{"n_layer": 8, "d_model": 256, "n_head": 8, "n_kv_head": 8, "head_dim": 32, "d_mlp": 704, "vocab_size": 2048, "activation": "swiglu", "norm": "rmsnorm", "norm_place": "pre", "norm_eps": 1e-05, "positions": "rope", "rope_base": 1000000.0, "rope_fraction": 1.0, "qk_norm": false, "attn_scale": 0.177, "bias": "none", "tie_embeddings": true, "parallel_block": false, "init": "uniform", "init_std_qkv": 0.04, "init_std_o": 0.0, "init_std_up": 0.04, "init_std_down": 0.0, "optimizer": "adamw", "lr": 0.000885, "beta1": 0.9, "beta2": 0.99, "weight_decay": 0.22, "lr_head": 0.00474, "grad_clip": 1.0, "warmup_steps": 254, "schedule": "wsd", "decay_fraction": 0.258, "decay_shape": "linear", "final_lr_fraction": 0.0, "batch_tokens": 16384, "seq_len": 512, "doc_mask": true, "train_tokens": 188700000, "steps": 11518, "dataset": "wikipedia_en"}
Each number is 128 + 24 x the weight over its row's rms, rounded and kept within 0 to 255. Layers, rows and columns count from 0. Numbers have three digits each. The size before them is the row's rms in percent of the matrix's.

# layer 5 MLP down (transposed), 704x256, rms 0.0584, rows 417-453, columns 128-255
107:120149140110157117142098137084148192144136143118154122129093146103119144144134156140101086088126143081121118139159136150090135118148140127129142171115113084100160116134139126160174096113129137126138126137123095104130181145173112168121130119127131096136154116138131073113118132098117184143132115140091083124089141177130124190146208118162081172118128134168138105134132118103143154095096
106:104135112077070129122097144175144142147081131098159143087088182144153140211149137101106165123131163157145151171121100065172139111132126153115103118139068111143111114153150116107124125143132123125154132089105143143139145110125158169107066107120131113136128113134111090123103126110152093123105148119132106135108158144148105128151156138123126115121117125135134130137122119133172186117138
100:096172104142089125122106147110125095111158116155132149124170153133155153173102136095143125162111148144097128131116165081118152164115124126124128135088126141095096130103128108139111137113127132128176120156111130143106155109083065151097168117122160127143127126143160129139153120104156111171162137164086145171095169130142088170117143083116125161150107144143111152129097137113124147120092
100:106118135120083082152143196101129115151098143129127110109132112121119102179116127111073099134101110141136112132137145087141095111137130158172104110134103100095111117156141156158161138177204140132145131130135152146144123138134100136118122149162140099145161162099124118112124129127129178165127112149144150107133112157139107112130137072157125105105144170145140112122201138117100165075139
102:126106110131163160155094095114093087127154095103113098116125120150122164050147156184141101125108152096132136117110126081133142101130135176100153109140122126132087167098135178113134109146141170151136133141156108118110161138140077140133116153111125136160148145127157081089124144110133162081123103140151132169089114100138112116144152155142148156101136148174160133123133107102126116149127
101:151143122131131099136128083122124172147143122124086100120139130159105121032144115129135139145125114117130116158082175183095170116132081125107118135163135149105133155122137122130144106079095125121171108124141119141112128104161159169137113128142167147127094172094108128150113120138157098098110135120129139074110113111136083154112163109141133125071144175112140183157116144119132152166101
101:154134130140118143112104088148187144134095098154140144110121074133103122090124113150075128117180105137117136153118164169124116122091155148141088175127105130148122133162136115131109107126120131131123131104113128110170130145119112135103139123101104107117138117069150107119116171155123156176166168151096105163144143132142165170179197098185136156124091106183129142178136110143100143120173
098:096109095113152134146103173129127123077107109126080130119124078127132127203115121132106104101132123137162164152113135154125162173130154152125094147134139166145138129135083128130118100143118075186134160147127163112104111113106136095130103140141085138072162135147171134128148098117143142130148123119094148141148126116130165085142161148134106160181203132158108130123086068134150111116104
100:099107138113169137117134176111120117097114112152087113142158107142131111211139123110083130114163139150115136100127119123138095141142172157206095092106168115126138153089143077157132114084103112155132164089075147128146101106128159139102157112125143128139076133109111087106138122182115129156154122151116167112141068155135178142129177177125124119150154109091130120124133142119147146134130
098:104116163143113112076124132148135180137125113148109146145116118116146125049151145098106127142128119109157124108144132212177152113146116165145170116101147131114116086176137150118154116137130145125140128110144106097180115118147155108114104089130148137098135111113152161118176129098104151117110135107143151095115150101142115120172150151123114124127149127116146138127096147159132097120139
101:127105139151141125143136115151104098157143117142113133125155109135148141041166121165134138157180129144097127093144100192135109152151134116150125164146131120128142123124141144118149187119128125075102098103150118130137113146159114112103155165151099122126131145118133121118137119143114126129146144117114136100158109132130120145114125113114156164100079148137128129153082148140131101138144
097:137155107105158075135125121172139071140154071115079101139154124143119154124143131152094136142159132122132148138141143144146157086092151117127098073122126162119127140116119145146137113150126075134131105165139156154130135175119082103099155135127140132135149138127109147169132149124116089121111132156130102117115149064122115158137149111130123105152123072095134102161112170161069138122151
094:138149151110126110140138134090130156149108137145120121112100158135147133072135105130124145108145072127139163158139114148109121051143101118133100100142083161122066120158078101147145158110118102113133190109123117121125091134146114116153130134145138114110110148159104118113113125132118128130121143118131154130097138134168096138106151098092133142068136133120120169141167135144127118136074
098:142145160131114148124112126117051143099117122122118150109140139128160160145136155111098114165129105101165120117099102131116116123107162138151116091184163152090120102140171102091143101100154148076163121166147128139113122111154141118161124120139127137091152112157145133132108140132115146128100133144110109047134115154152157121135151091091135087157137135078134130134114142156115130167140
102:128120143139157150116126109143115162120125130135157155103135105110094111088158136114075117127106099131117108184097138149148101091088153148088115128088136127128135115134115084136096117130085148119150119115130105140155119121137135092135118143114176100122091148094097097134133166118097129077103101136151108120147151108110148112097156143139129134141097167158120158120108127105144154138090
093:130144113140159099177126137102134159136134125193118169149139113135101136217152132129151112119150142153093085134143142089122124159147130131149131165121150130147084149105113098102105120116162158129138137166111110165131116153150154149110185136176132161137134156153162110137103103155147117169105095142139117113125161144141116164121091107093099158085085157148119119122130136106157107121110
094:136104115093127127097126142127130134097129117112158135129123110150156133084196105087130119118148125178151106122139104190118130115162122090122112084154123182147127130100173160117142127124128106149107141106126123075110107107143169161126109146156107136103099141138109105119146116120101148122113156130087144093106103144130141142134104124112168095131102113116154132107143172096087137111140
098:160109116121157142093151201115176129105177137127122105168141098112113131118132113123131097149177165127161109161139116213123150116131198109117123153066121161096119109129183137136187114099160123120146077152166153128131110136154108131107122114145117136110169116160118106135158133101142128138098100114103117125125147135132127127128104109107119099135114122107126115104161090119138115101166
103:100142123137152133110173150154141146111123091134180137133180119163121140143128141125151117145111134142149140142112104072119167158144161109126115127122100151156101117082126120113111141139135120146177165125149103136102129074143132115108114171179123110136097106121151130108154132150142158149157106114109132131128147134142174097116131155198123122153117122146176116097163147114088094141079
101:114159147127163080107093133090128126114079105133106136119156138131145143220087135125136137060129149137102112137137142081159097104113157102126121111145165125147135092147125121104137144121098144098143128149128130129106105146112088117131126140145153122137131157152138134136145150111137147082142139131149107123155166123131110173134161137085163102139123120138129105143114154138161148093144
096:156153127131156125141146127136140119137204112127143083153136063121130130177163129097156143149123104130125132115148103123126143115111118112167105140120086128121091106117135102086146119153107132137164131161111130126139112138182155155140118087119137123131125133113169140143152110127136115123161171154113166198114090118119126113182084113158109163160064135104111140129132152108121178109146
101:142138115113141084167131160080080087147155147117182141122131144129151140183120139161135113146096136113142099109110110071120148131148148124086160107123126127103127124122107138170131114166112130126131173131096127117147140121144099124126087136150109097152133121150148091132161071113114145121078100138110148113126128118187105125142126117141101119108138130126125094115124156171123108143100
101:117128153136119109104164136114125129127133128136132140096128140159135119104170141073083093106063106086106106110106104121098153099106120102098200110126095092101125116183127195158174153139105142133140144114131140113108166130169155116136169103150126163191127126133123111158143130118131117166095148144138109137131124109143156146127123154159117142118123111142145118125124103113131095134116
101:141084148127168131131132121132125149165078139152147158115127085141120115052137117120139103156127182158154119139119181147120166120119119115118126137119133123152116119149133150101139092115173151140126131158108152147126140145162140095135131115143150084122123117130129143102158103118096113150077131086105160133122096146158091113140115116110165133094078144119154162151156092152156146159132
102:103146136140133157116117106103103141137132136138123080118105162114143158180084092133100150130133089149080162141148187118124150107117102168115122172171144118166134099130160140133126147091128115093144154130140102127124131094133130124113141096120122109120162107113158113130103159183189127082147115139160146096124127123122131125147120137114126112157115109114138131112099159153156134162129
099:111126138104118101137173137147064113095069099095149159111088115117129103090130093126172094120146153135145106109133127148097102157099114160167129127116128145120149141166153130080134091121121159065189143113110154103136141128111165121122143164111136111112106125108162131144141089161179135111093085103095151098123145131134101131097132096098095123101138101102121135133111155137099154146144
100:100137101121183146123104086123154120110148119146133144154159109134131162122129151143119158139113124148130119103116117062125166143113130179116121145151140159144132120128134139112102129141132151095106172148113131107105094120116112120132146116164120145119108111103111135128099198098094136091108163165131127158119165111125150142155121123127139140112139149133141088110152121178097124101128
104:133109128120131154130092142132106107115162148123168115153156077083167118170120152100137117124079162094145154131161134159091141156146155134137181115095123157092073148140123119115107127111120136122150099108109132151135130127134117125114182155142124088145165126168128105121141129150096153110140103130158095144125129119125092140160134135062161125127087125117091125101106133106126097107118
100:161120098104097111178155142136140094100094122062138143096111130149141165203160119141114117126162140097119144091160128148100096130120142109126117118112091173115132158145174127144133158086131149134169113140084158132127118157157171146128097133119147141183109122143096119133145118117143144148118116160158099152091146099100132104108108117141165115131111156135118149131117140158129112101162
096:158110155158168094141117139120134154101120153126113127093128123102126137137093085125122113115119110129157131113130108086165137132121112101144119131144145126131119112080138094123124091136167150117132130144160107083142140129128093155090134131164106110143076172159133156135157100139146169140116142090133150104141114132147153124098119087091097181140147180125155157146100106121116141126144
104:088143116108131097111125137079109119145140103128106116128153141121127126159121159143134163114136122109127121094187121079167111142127157119151175187089161134116142149099132117133128121153136125085100129142142121136097057123092117107108137129139121079144122144151103155143180155140146130104140103087145163113128116150117134179128096148108115103193103137104125126120129112122116168150114
099:105126123124154129132103094134128163144127115123118121135100162127125093031135099145147112130166131151141106178134149142143086094155107099137122092105158125135106106143160141116119155125165109126157086138149152172121126137137150157136083163134139169119151130102114140105087134146160130093123146102121118131133121132139134131179108164165125140140120146151122130137126114102119150149129
101:126109128117143130128122172101087122154149141093138143147141126112134119134133119166153147148136121097144147130160117068112100129163112094130110110129136140140149152108149116156124132110137071121115110128122132110113158177155120161133117154123153139130141129153105117133108124170111141123142124142028124136110109161142094158107145130174125140141157108157107101106115104129121127069147
097:116081150128163177097125098132093134123122137106128155118110137169115113186116122116156158127144127129107138159161148073113117164108149112125119150190134139175126125103127136134127102127124115125158122134112155139129141177168144181087123143125113106137089114120153105168126118140098175101099147084138086097153152124159141121130159142124155196150110140185119108124156146144120170147173
099:137130151133117111145100117132095139151119080125098109144128100143129072144136140097148161111120117101117120145127104090114151138127116110135157111131104127158110176134136126102120102118121122106129116105119131094161162149115116132130125133110128141126118114114088145117116075102141148139094110103124121162135129123155168153102093104167142154109096117127136119118188134074150147160104
100:086097118125091110144151113092090147131169094104146100147108110134123154195124077136110092141125127150128144116131152111136120120134113085124129142140115140154116147175143130144118097108125114062116116112105131173137122088155122157140133105109093129109152114145124068138143168115117138092074127121150132130127150134113131126108134118066108139121135121151130103100102128129140148107112
100:146160137127152164112076114112107141136155141127126164117171128120128125132135124127124100105168162133113136153097106120166103171168123153139123190157134093138135128150175109162137129106140128103117148134105199125129128170140105171148168148143129093121118133138165141102137108116130130106126157148117087169148100138112148100133150098109129165138132162104130079141188118109136130140139
# layer 5 MLP gate, 704x256, rms 0.0644, rows 418-453, columns 128-255
097:152120115109137125144077133159134140094154113161127149143099142111131154132118094156127124118085125154122142133120164128116120119120151143107134104140137127126086138120171153100129126156077149149153132142180110167154069091116143127107127174128102138122157109166114108119137140157143144158128147168107128160109131097168144129142145109122129174194122160136175110108146134111151097121156
099:134075155094135181111104108124175095143149119137141152142100159103108140143139130100107109104147134140080089104112132131123172134128175170103091059111107142080092109136100098158148107112146115084134091142112150119099107118120143147099127102148139135111142105154135079146155137161162148130160084134153143132112142160124100094126090104155134091117079097106096151152119114103153144135111
103:145099127122104102158110092137106145146116149145076145096139137150143130139125126125113156130131166105103131127115111132094125133132094147136134132125137142174092136104118140094154126138092135162147121134156139119134158115170129053106112134146106124127122127153111116114112175156134134112163113142159116151156088112174175127133127142157152113104082123095142153095153174144180071164095
097:150125147115169124100130128089148157101144123097117136153088128089125134132145077108144167123137161105141128156117112101128094161134122172111158149116153093106111152108118147148145144107102160186128134191146138140129071163155141108153100150162087115121156158117128109107135136111113176137164116177106122128196094150172090100123123127158145087118170145118159134151130128119103103092069
098:114076106104144107192078155141110119144169095144084157158118140145134139125095096121162160117111186120161111148154130114083131083135150178129100131127121120127118147118156132089143144117126121094117158166122108075131148140131120117136093074127116107115153111147134126099142161124108138145139091118125151137146135135132153137121124165123127164133151097170176080104148152116119098130111
095:123133170145129097106102126168150093125095120145132172102160135116123144161149129119176101145131123120115096140109149130116164097103155126133140132102155165103106085070133095102136124137155156136125093132130138098124119167143119131138132082139094119166131159132143173151128114137134104140146142161095169115150130126159106116111141129161140159134142128203164150160131141117122149167126
096:154078159139157110170168123143172134131156151131143164151119191121127062114114126117120126126085140095115142145129108130130116151158151164107149138098076097144126159133103103154139104135120130162119135161140128121163143110140144084160153166122135097137141139135143139096135131128129160108120140135103123171183108155089134134109156150119102097122165113127145160143107115150127117159128
099:129159154093129168151120146107137133105106100142126119139152138103097138128094095088141152107133117128085133121120132116112143086122102118112095118141140070143093106117097147111156108149129124127130116152159132124110156102160134096113072150143102125108148106135154133133140140134131151151108143157136127167137169114129148117116145157148150142117113121112166120094084087116135138095095
096:116128118129114131140088094147128150118164111121102157134208117130149094133133141149134183110112099091114139093105113151134143118112100144135105142119098113107074082140191131100142133128120131105116118115142106112156149146175112154132100101163148125092149115127144145082160090136146107132083144133129109149105148102103146108116132105137146105108170171105178162096082150112133138112137
108:149114120077146115159127127150130134152149116101101137136095127142101119149116143107169171124167138130113104155144128091109131136149098160126122117119117117129123119147116126102138087121117153131103118096163136118126125106195137165098075120141159100081120090187139118115148122097146131130087145135151134147164118126165198085117164140093152101126135137118130175096165148133116151139152
093:075123172097094090165131144156161130125127165097155128118166115156093070147124124158117125108140132121080115125150170117120147113140101099171137141152178124135112054106109117127138114087145117104148109114169111139141150155135168132128118125143139163105155143140125163150135138126106147141106107128153106147096167090151145104110106103098153105111095131110109108147160114114132120110139
103:105139118093102131146135133134114120108138110128092157125135073162151145148123126105166124123137134081113119119131118103089159118112115139132117119101124153165128102143145119085097077148152175091103175106153092136136146135124123138107090098151101091086146138145162130165144130088164183118138163124147135109129120114088153132123087101095144119085108118160149128112143110134196089094166
102:127138125143128157082142071116145092140150101128111119169082143135120149140133122141103154178092091126157117068155134086173163153112150178141132094142164128116083084112140108147138108133147130097097096116128169075160134149137147140115162117143142129117133151126099139114114120123144092129101114163175113137165105111123115154143092138131149111139105141057158140136128136165151152131125
104:122101122112177172133104091163102107145126133141163154133151150131144111149163151107114145127166130106103173158148118127118199108137133163105085121152122135122121109117120119133100128123124168108122125121131133153143168125127075106099099144194138130110131130143141129110152150149126107099138117109127101094099115079138163134068131156114117151101125137140155122114155116117141137180107
086:124111130123151122131098081123177165127157107159108183138105123153148143136116145095149127088101151163120119122136101111091148095131129149158130121116103146130073116098129125145116080132164129146139152156132111146164152134144133072136135142226085114098126142135145098150159160161137154125117142124112137110153149087137149111115125153109142110086152124102131182141153108152164098166104
094:099140134118123124134129076084147133119118081118132134140155110153100146151123139102099117140178106171092117118134162105158161133108086178175107135119168113140133082176137116126180075096138111100144118113114145134169125155167122149131147154118119112103147113139108105142106133110104134117101128118136109126161180105121131130114099127116147116138123149118124117129138100125184122154141
091:134104105125135116118102125138125103113117131172137130181134135131100162145100084108178113133128177134136147112086115140098158088095145132137162117134135097127133130090150161125085070150107186105148133160124106111108099116107096116160106140171166134116131164126152127118120148165098143103106145147092103128102115119114132100077067129134153131139125084161170191098123160135147111147140
100:106151167087161081100124135150133184145134163110126154157153144136163123137164141152116095106110126124115136147152108097163165136182129110100126138150154105131150154131126125127157147093103152125138129136157158084109142118139118103117116168150147121093108092111167118126118172096124159110115105206143161150120139124137139121065127100133139094166133150078129131106154114119115116165106
099:128118110130145122155112107135152141092147120076147095129134146156167129150144092109185154073106154106087128118077131115153129117103101115112144114168121140144132129133135119155124092108126171152172151147093150113120147115181115121151145142125110104130141138122113085122135166105123100099120150143143120143141135122059099151149119118110141104146120107156106130118143130091113112105133
099:127127148100126095120131157108122109117115121129146136131145112101144151137129110138105146155143091108148164093104123100134164100094105149114163147124163105072149115111110104124161151139151135072164140131106142153122128095141165203107144098134125096126144127108097144129103134168117090084122123144120102106143154121128118106121139123115127142162117144103173123092124169103156120154095
103:107104152098132138126121103140148126165147072100131117111079135083136117129118106141105176123095140083132163134129082103157147123151116173130163147143091155111158131171116154126188111135124093102156124133140155175161114150121131114109130159136147114143129105153110099162161130117118137113114140174127126165150117139142073124111138112163117146142192150141120124126080149117147154081107
097:144112114125121149129108137124121167172129147105118157139156141139095141140164139115152136099123127138116136152152113137152161125095105136146107153164122129147126137080155122150138113130108143111138121138143149056136117152150115119117121149175143101156137186117143109158125121155128133073149126113112098109155158115107162133093088172116172144147158137130101158129129090177122141100158
097:142080159119136118136112125113154113110121114158130196126090137143093137143143118137123156062068110146099106126130132141062132125091110167138159105134096126141106134137146138127159121120136160133145105122134176139144156153136117110102085115086152141155123096184124101129139125140082109129123117109114150110114146157152134137134135101130114144178092106105163094096131141124133136137095
107:106138095098157150082094131143119178095110147108117117128137125123102114129084134129132114139095141160100186159094117110115096118129141166148112095129134134119128158176156131121150095113120132100146130149135163145134120155142139112081111125121140146113159120155157122157141151113143079153161159173181096134128145163126109134130133108133106135145125121129109092153120132162120129130094
102:112136092073172132130173112102145136158142101097134116168121198134122111147146118125124146095114091109092133169109138128146125069108147115138118117139120093152099120151083163115139123127112151126112126141137155080141133122126140140132133122093183113121100109145131113113133158102134146130131147110170130205145090155141153113125113151163143162131129151124135120076097102125124154142125
098:096130082112115149132126074176125088115122138102100131134140135107144169137130114093150159117098145116102147142140098101186128140104107110149114153111102157093125147105109145150108121135151117143202150165119150151143092092129148129148095156098132124095126099156133079137118094126166129148156142132126101148131170121121139139134103094142149134138069108068144180089135141092116122103122
100:154114106119133085115114139128137132145181138132158148151096131152119091133134135118191096114125114129110132170123159114075127095089107152168149131141142121133132083125106108104127094111125141112143148126147121110096118113116108073100146105126170105133169089139129148100152138102119109149103124125138178184158129120139162105139153131103125119103135136153091115140149126112112081119157
100:111117181112176120086096146148110152131125124108105103173142134137134151122124134118129147155104091187115159135168144084120081149123113111136154154169157130144124119146173118111132087138128124150132148134126106107175128174146174105151098140147089132141152149198177127107170134107110148115131152148116125120171148117142119125173166118123131119152153101098137134183131153119117106096110
094:086156154117131115085134130098119102174136106139165143145144146121128099114115127134110127159176146115139122117113097113161147128149110139084105161150167135105171128129103137140148109123132120116132114174088153148151155127102096155124128117121142123106182128159113083112114116139125138134131134124128063135142149097138102130153129126128105128173104149094152124161120124113129120129130
100:152115130058159116176156138109178133185111174119109098117119135138102117169142146109132105114159119158102111128129113131100097094087166130151155125155165115122150137122130139113150131092159103134132114123154170114168146139147149139109147149090152133160125140118116122130173135141123150136128162125147141145106134124185105111113121118132075110131108129152136157138143124154092123122115
098:074134148123104134124111136117144101151169095135087110132097163109146108112184127114164132069112088080112128142143148141109141093117124137150120138141112135108131089081129163091151123110101112163121166111129143131192119132130140134125119120123115136112081115115149114131143104096159121100110168120139102127124140148128139155126137103138145062094087126097137154113114100144153120114103
097:137130152084092159152094129136096162114106144105124121104141144161113124133115135129162139112102121152106091152137107115092134126119151119127083123120122117149149144137107106093106153115089090131129104128124173142128158152163103124089143094133164089131126147130148119090087099159126182104129149120130147116135115143150131117173163137141159141174144134133141088113155097137157102142152
093:137134174066091087138140130133087152133137078110096132113125113144088127138129141116135089161119117145164131113138137119097092124150131154131136151073115144093114122101161129127125107114142122155111100103178125117153112120099129084119149097113126105133147113130096144123100114143119095162082151115116125171132186129103124165166151135067151131140150129081101124122117137105176111117122
106:111122140088139119133083132119102137137146138151097150155112091119068099119148140111176100129132117136135138158109145113123133095148153107089131069111120142083153114124128114160127134137126154137153130105113075095172095148087159148125118128118135118122140160114096130159118135155103118090128189135117116092118113114118114137137094133123152127140124193112179107164112145155142080122124
098:094139126120103136166107119163119145121147166148138152123139114157106112133144063157161165137121156117119147114152109116109137114104142141165124106139144144128146120124134137092124101102094122140111120177083154082137170116132102140102113095128126102138170155152167127117125123152148152093084138109139098132118081111094134141110099151138155127124127156139121124085104164167134115185136
101:150110119105087139123119121130068098129218145118110140145136152140122122109137129128110187171120117110133141126127106128122100157118098186128138154114122110146129146162143135128194117181142097138143145096136120120145150142180137130139165136120166137114155148103162092110171103135116164113120167175092141132109101139136119172127129101139102143115142178115162126061129160173149155107089
# layer 5 MLP up, 704x256, rms 0.0607, rows 418-453, columns 128-255
105:134128142137121167139085082126128146133107122154155127098122154131147135129132108092130126139153141146096124129089125140136161141099101139165109154125118099125136132078127075107166108127121159122129098152168111157037144152092135111138129081156153127131126132121124141126099158172106084132149146143146119069143153137115137134082147147101106168153134123128092134120142142128108100129148
098:176097118111111155092134123138124179149114119137114112088150099156126126150086098118131124163093153116137157072126134120101121116121107066179095163175142154174097112111173112125096108143115128117135144116111162087129126106150104115118095133146092163137118168116126164163091126122106063117144133104142150137138123158145125155148136141124163121087161151170115142081137107145137114163116
103:081133123106144118120156140126139090125133123092151103098101088139160069145131093097140122112166119118120150137155131134086150107134131078118106118123146149117176131151096095130134118115068160155122113142139086116135098086135091144123122172104151150168114130128146138122140129096108118144108109122095123100112149150153121099151122159096074114139188125183089163146129139113085133108135
102:071126142148091132124129098126142133143132094103168136096101120161144101113130134185140112092123163098171123133131091105135136137120101176125120137103124146115139083131146121156151131099085090136088124099149167110067105113103085144119145144118133088132122110111118161111151129129116108168133136118147144108119132119177122128066115157118123099120130130108092119092152151120124154147125
103:128114162091124115121095145119147103132143101131143115161138113113171125133131138083130155221134094107144137067131084115135102158148120124102116142109156148125137127130132124109138121082120132135127127105127115125145091128125143128155116128128109092152116111115145104130155134101118117139141083128112185088128089103134126164173150074135137117124113124091114105130090109112149138133113
101:165126139140179146132111126169145128139111101151115164127121122126174152141108131121123098087144126132097115139137104146121151142128126136130164150118175149182124089105098142165147172093129140128133116150118181116113149136123128156144127145100096142131115141144145144153156134130146084086142118133134102111139126122142103117163144111131143157096113191085154075122148104116102159102082
097:126114100116159146114096130161091127134103140113126127140118138149109160114088181103129149170165081121129134112145143145089136155130081128106124146161169135191128091078191132113110143112089145111101116128098116096079168115141143124099130166144113083122137150113096131148127154124166116101085146098143157147173143141111199138097125140117153140122145124168142153100146130143151121138115
104:089090130124139079120114107140117143107102111111104159120090118139137133129094117121131120146128165099135126128131149149109094142120145121139185147132147168137112138099118127150125127080132104152185108144103132113161107136148107114090129096109157136201136130152123079138089064133120112080150128130094133114133120114142135102140147133163143131111137081105121127176100127126133121138110
101:134130148119142162094151076201139128103151120127073126124128140145120102107133166121087112101134105118138109119130129128140123134155092154128161142102163087140124140170127185149111103159104163156134078112124125129136094153137160157157132172102114100100151109065130128136148153127145088144146152109147135120114086137115082128178125172080168131075113148141162128124136143089179106110128
103:123153086146075151121153154125112132145070145085112069110188129124128109132082128150143124112156101117127119116115119109135140126095138095137108175119168074137162147157159122145173133095135095103198141144157109127137112090116118129134120143111158156177168116097131156149149090165129108104089162137150102131123134144139158130160125145102116136146110103102142145100156111114115154105133
096:151086086142116112106137111091113138085130122118150116115091162120132119123157128107152161110121172140125101179141107124137126118122121114173120128151114136162128103114132134106163105128136130139148141168077119106114140140114140121119144136170123141144106121125125101096153142163143143101136138114119121070128133178127153101096114143164169119142158142131127099078116122162142121177112
094:082129121151133145127132131150167122088090147125147160138139085147111099140094158109093127137170149104097144089118114122128152158130168117099106162109159119119121109127141081133133108095129114130156165115137139155155088135093134095121113090144114089133120136138098088148073124118139109139165095115133149086090173071113121115137096116109167100136132172113136096128090128130128111119109
096:151128143113088159131099135150135141122142127095081125100075162111081120140148142152160103115129134144108106154130100131109117111147103115130088132115156121107130148139101121133117146136135089128131122126129091157084121154121137102156099130070141105128133053146150093117151147143148169126108166107138119078122151164149132146141150108134136117149160115104112098134169152085133161132145
102:124145100130149109143103080133144120111110122130129147091141148100144127108154111142117133135117086169100111183128143136155156094120126188115167100135085129127145124138177106137095131136131175144132101121099099114112111109158156070132091118128130095125131090119148125109142166097133105133138132127142135121133130102123165141087155112105142147107133151155129143108110120111148121132151
093:139067134123130138120154125102072132124093153113141122114137141080120103126163115130146149148150110136117107136125150111157139159096093119138126179163159107127179136136119132149145153117122201108156162119129168097140181154140125140131136140117162128111155132146143137128090116157125131124142106172131111107141128145127117132155129110159153133138117144147105100116114131089129148136154
094:111123130148128143118081120117144153123128114116117121155105112152110087134114171112162129116141113147095106142115124132131154112115177086112123154080152075112112091083098157083103090154141134116114106134123128105135061120139116140184135161165139118115132110130116160146113144157101111096131113121110140109173137104155129124134104128125130141134139115071092155119145098149174126108130
094:111113162116115129205111106159143132152151111121114190130127140135132153130111119129134126133136141144125145095129132125116098124130141108125158180095155135142090122100120094112108103152133168114131140137105094142144158153130120087148105107131100111127122187172104153116128116117148121081154146092094096123140135109112150115156134145124136199118124148126073164078094127154157088123139
105:073162094149142077163125099176183133122105144149195139112127107164126089130146153121122105143118138156145165088117145135134161116124169209123114134155116146106115107111159101159091123144073128136133147117149132101132106133135141127100140140118143154111154176122118117122123142154154118154167093153144118120142147125110085122141144134112113115115130164157147162150061125129126113124114
100:118120134154141174151145129136096146161117120090100155124077110115119114138138157106098134133121132124155125155137140097159145099120108101126110078133126166162086125135129104110109138107129141130110134112123105073081192142113110126148140147123086104141109158112125184092127123095110125109147079122164107128097079110121136141119142151140104086095156108134141125120097147116096135162145
095:157110125126159143174129121175086119092135134094083124116111101166129120097148120144145112168110125115151122138147103146122144130172143145133128145115119115171107127150133108146097134127115116153106119148119130098125122153164107126188101132127118095173111175171133176098170176120107131130123139133123144132145107108121181154156085142143127161087094151123149115140146151156110134132148
100:145115111103087144078145117135127143167103094143121124111140149125143139124137175143147113133135090142172080119149136106105125135140158096172099102140156165142125147090180086080139140141159152112149150147131151134097114100144143169126106157097153151104131136132150122177090146132170145118138159139177167105111110124071105136170107128094138143139129122079104094137134089139130110140074
101:132158154119122143094131109135109107150111153086094120130166163140149113128167116137081174145158092118134141151154160135122133177172136102122092138152148119128098137152161092169113144153161129101145100134115132143152154116162114159144138153121127154145072114113137157122093189147113159113151124151155164096157135128131146156175120137127136135150124084147165125161134134120115131092099
103:111173115088148131125140111140119130136128091114124117149111120197142099117160108130149132103112070113128120127138160144121163119108092115147118140128128192113133131142127118131116133119122127119113107163141176114105101132122140176105135134129180129132133118116112146146108151103139045120123133155135104094127099126093109132142126116102124103100099123151102135077069136107117146162122
106:138102177144109143083150129177117158126155160174108138097113142108133139115108141133126149150157115116109099141113161103125139178104117141153091122156090078144139131157178126075146170120133131142167132141122093126139195128113106097140141125137109115136098173173100115121105130160107180082114152154107134121150131131110137136116128173147112141156102154114134138106077132142094059131128
100:149120124099128142133169115119102148130118115099121107107114121094172138153162124188154087132106116162121119143138119110135104145151150127120153130155108098142121172204126123117146117177135106165125125139149147151136163143141133167071144161137134123098113159126111133115135144121094160111114157160085159127110158137087119124147108102159102088149169117158164067125136107149117141123097
099:102073105106126119124130154092103133148140128133120113100138125156137092131139129091139123133123158090104108127177140148104081162134121104081092119142117114092140186116113134129156125156071172130097123136159136148149130119105122122126112139135097132102135104093160113163118136130172153090129129114091117157147086164130096141110162115101093097099164163149135139131138119124096130087103
104:130137116093102130126136074125153112123120133138111159178138148130134088136131139137112119138133088089108106127125128151093146094122126127132149126146172155131125134144135164131138142133106120101129139128091124106136139180133178142157110096156146122113112093125145126125117166130143124061088100130156113142092108133092170129122135117142115134106103112139162126130107158155144137107102
100:138156094123094141151151097104148126139156124088134121098099126151101145129150140118072080114147119164129112088106133140164136149122154113148080116107115139125126105123173135130087099140123157075127103108146136100120093104103118165116133109128126139157113106098074134125120109121091140180168137111135125144099119140103099139133075180101096177114100119135142139090077143159104161132142
093:154110149121105153136139139125119140102167106089120148134091109133154100121155156141126139096127105126138071128161142127094091080067113141147098152159136147162147117110119146103136100109097161158150199130138132150106166105143130114144128133116160123119103106172111104146122124110116136110093170124107131153163099154128133096127121153137149103090160110124101119111154143150128089119125
105:081120162149120112125141123159131128138134147149084144145145098160171145115108086150122134116148135157104142136118083121147091170135121097125136115099161161174132129124100151180150133106128155126114102114117098147145155125137166172106146123130090110070151161126140108144109137134145143084106100138122121123108175156128095117154140158135150115140123139110123129114143130149148132105106
099:176116180141152162086117144137173129109149086096131102113096129095106140120113099105115113124127123130090119110130102128172111147076077143126117121116137100105115115142098143139178081136118118131156139115155104126177115127113112124128094121103139160110160119082157085125119115091171119127095113120134160080116138129144082104094158101092100086114132143117125130109129138120126081125106
099:150134149107121135117132144145157104120113114111126114123125146154124180069158111132102106127112112139119149138113104165106072129092087130133137101104097152094132138117118149156107143144147142102123119137157082136184115146125165162134118159145102114101131111131103149092129125108096098168148125110122110138133147118089103139106075136115117104110146110104145103153138117147132100131093
099:159144139152107119131090139145147154123104138122194135119155184126162124146066138152135173123145162156076143109119152143138136091121104134144112149150130116161147114160126087123135103077135164106151101131170142122071126099115131119140124138140139181094130124155114134111136181134111126120092112126098141103108101108106135125124137110125139124109119143123159100096130084106100158143133
100:086082147130099077179141107129161123135105149169168164163117114091146157125110139124141126142166183142103125123167143139127116116148141169128135119106141107092133092131116136176119137166138104100146172143128151149133139123135112120092097076126133105129124117147129078132122165154147142127140098116118182096108115152174149119145172095133123134116137148154131141141124109147148124117139
100:093104129140122146168083103110129114121130126163093154117117152136115154126149115082120135112110167121107121097135145111154171111099127147129141110108110162139139150113140079100122142114117127141103145129188117133096153117149104102170135112114073134116116133099169129135102113099126168122138129161109128129115125133143170193137108080148117122110114115135113102137112106101128127129059
102:100140083125126166096150160149128133183121143158126108141067149155121098115148146116123080131127127132097123177131135134170155130134108104119136103126106109158101162143104116146105154144126116158117088109167112151153131160142129082139206135150101137097121198107162118135135141164157139095086128140111163145116141138162125127099168161124082141107086114102105145120145114115147120088141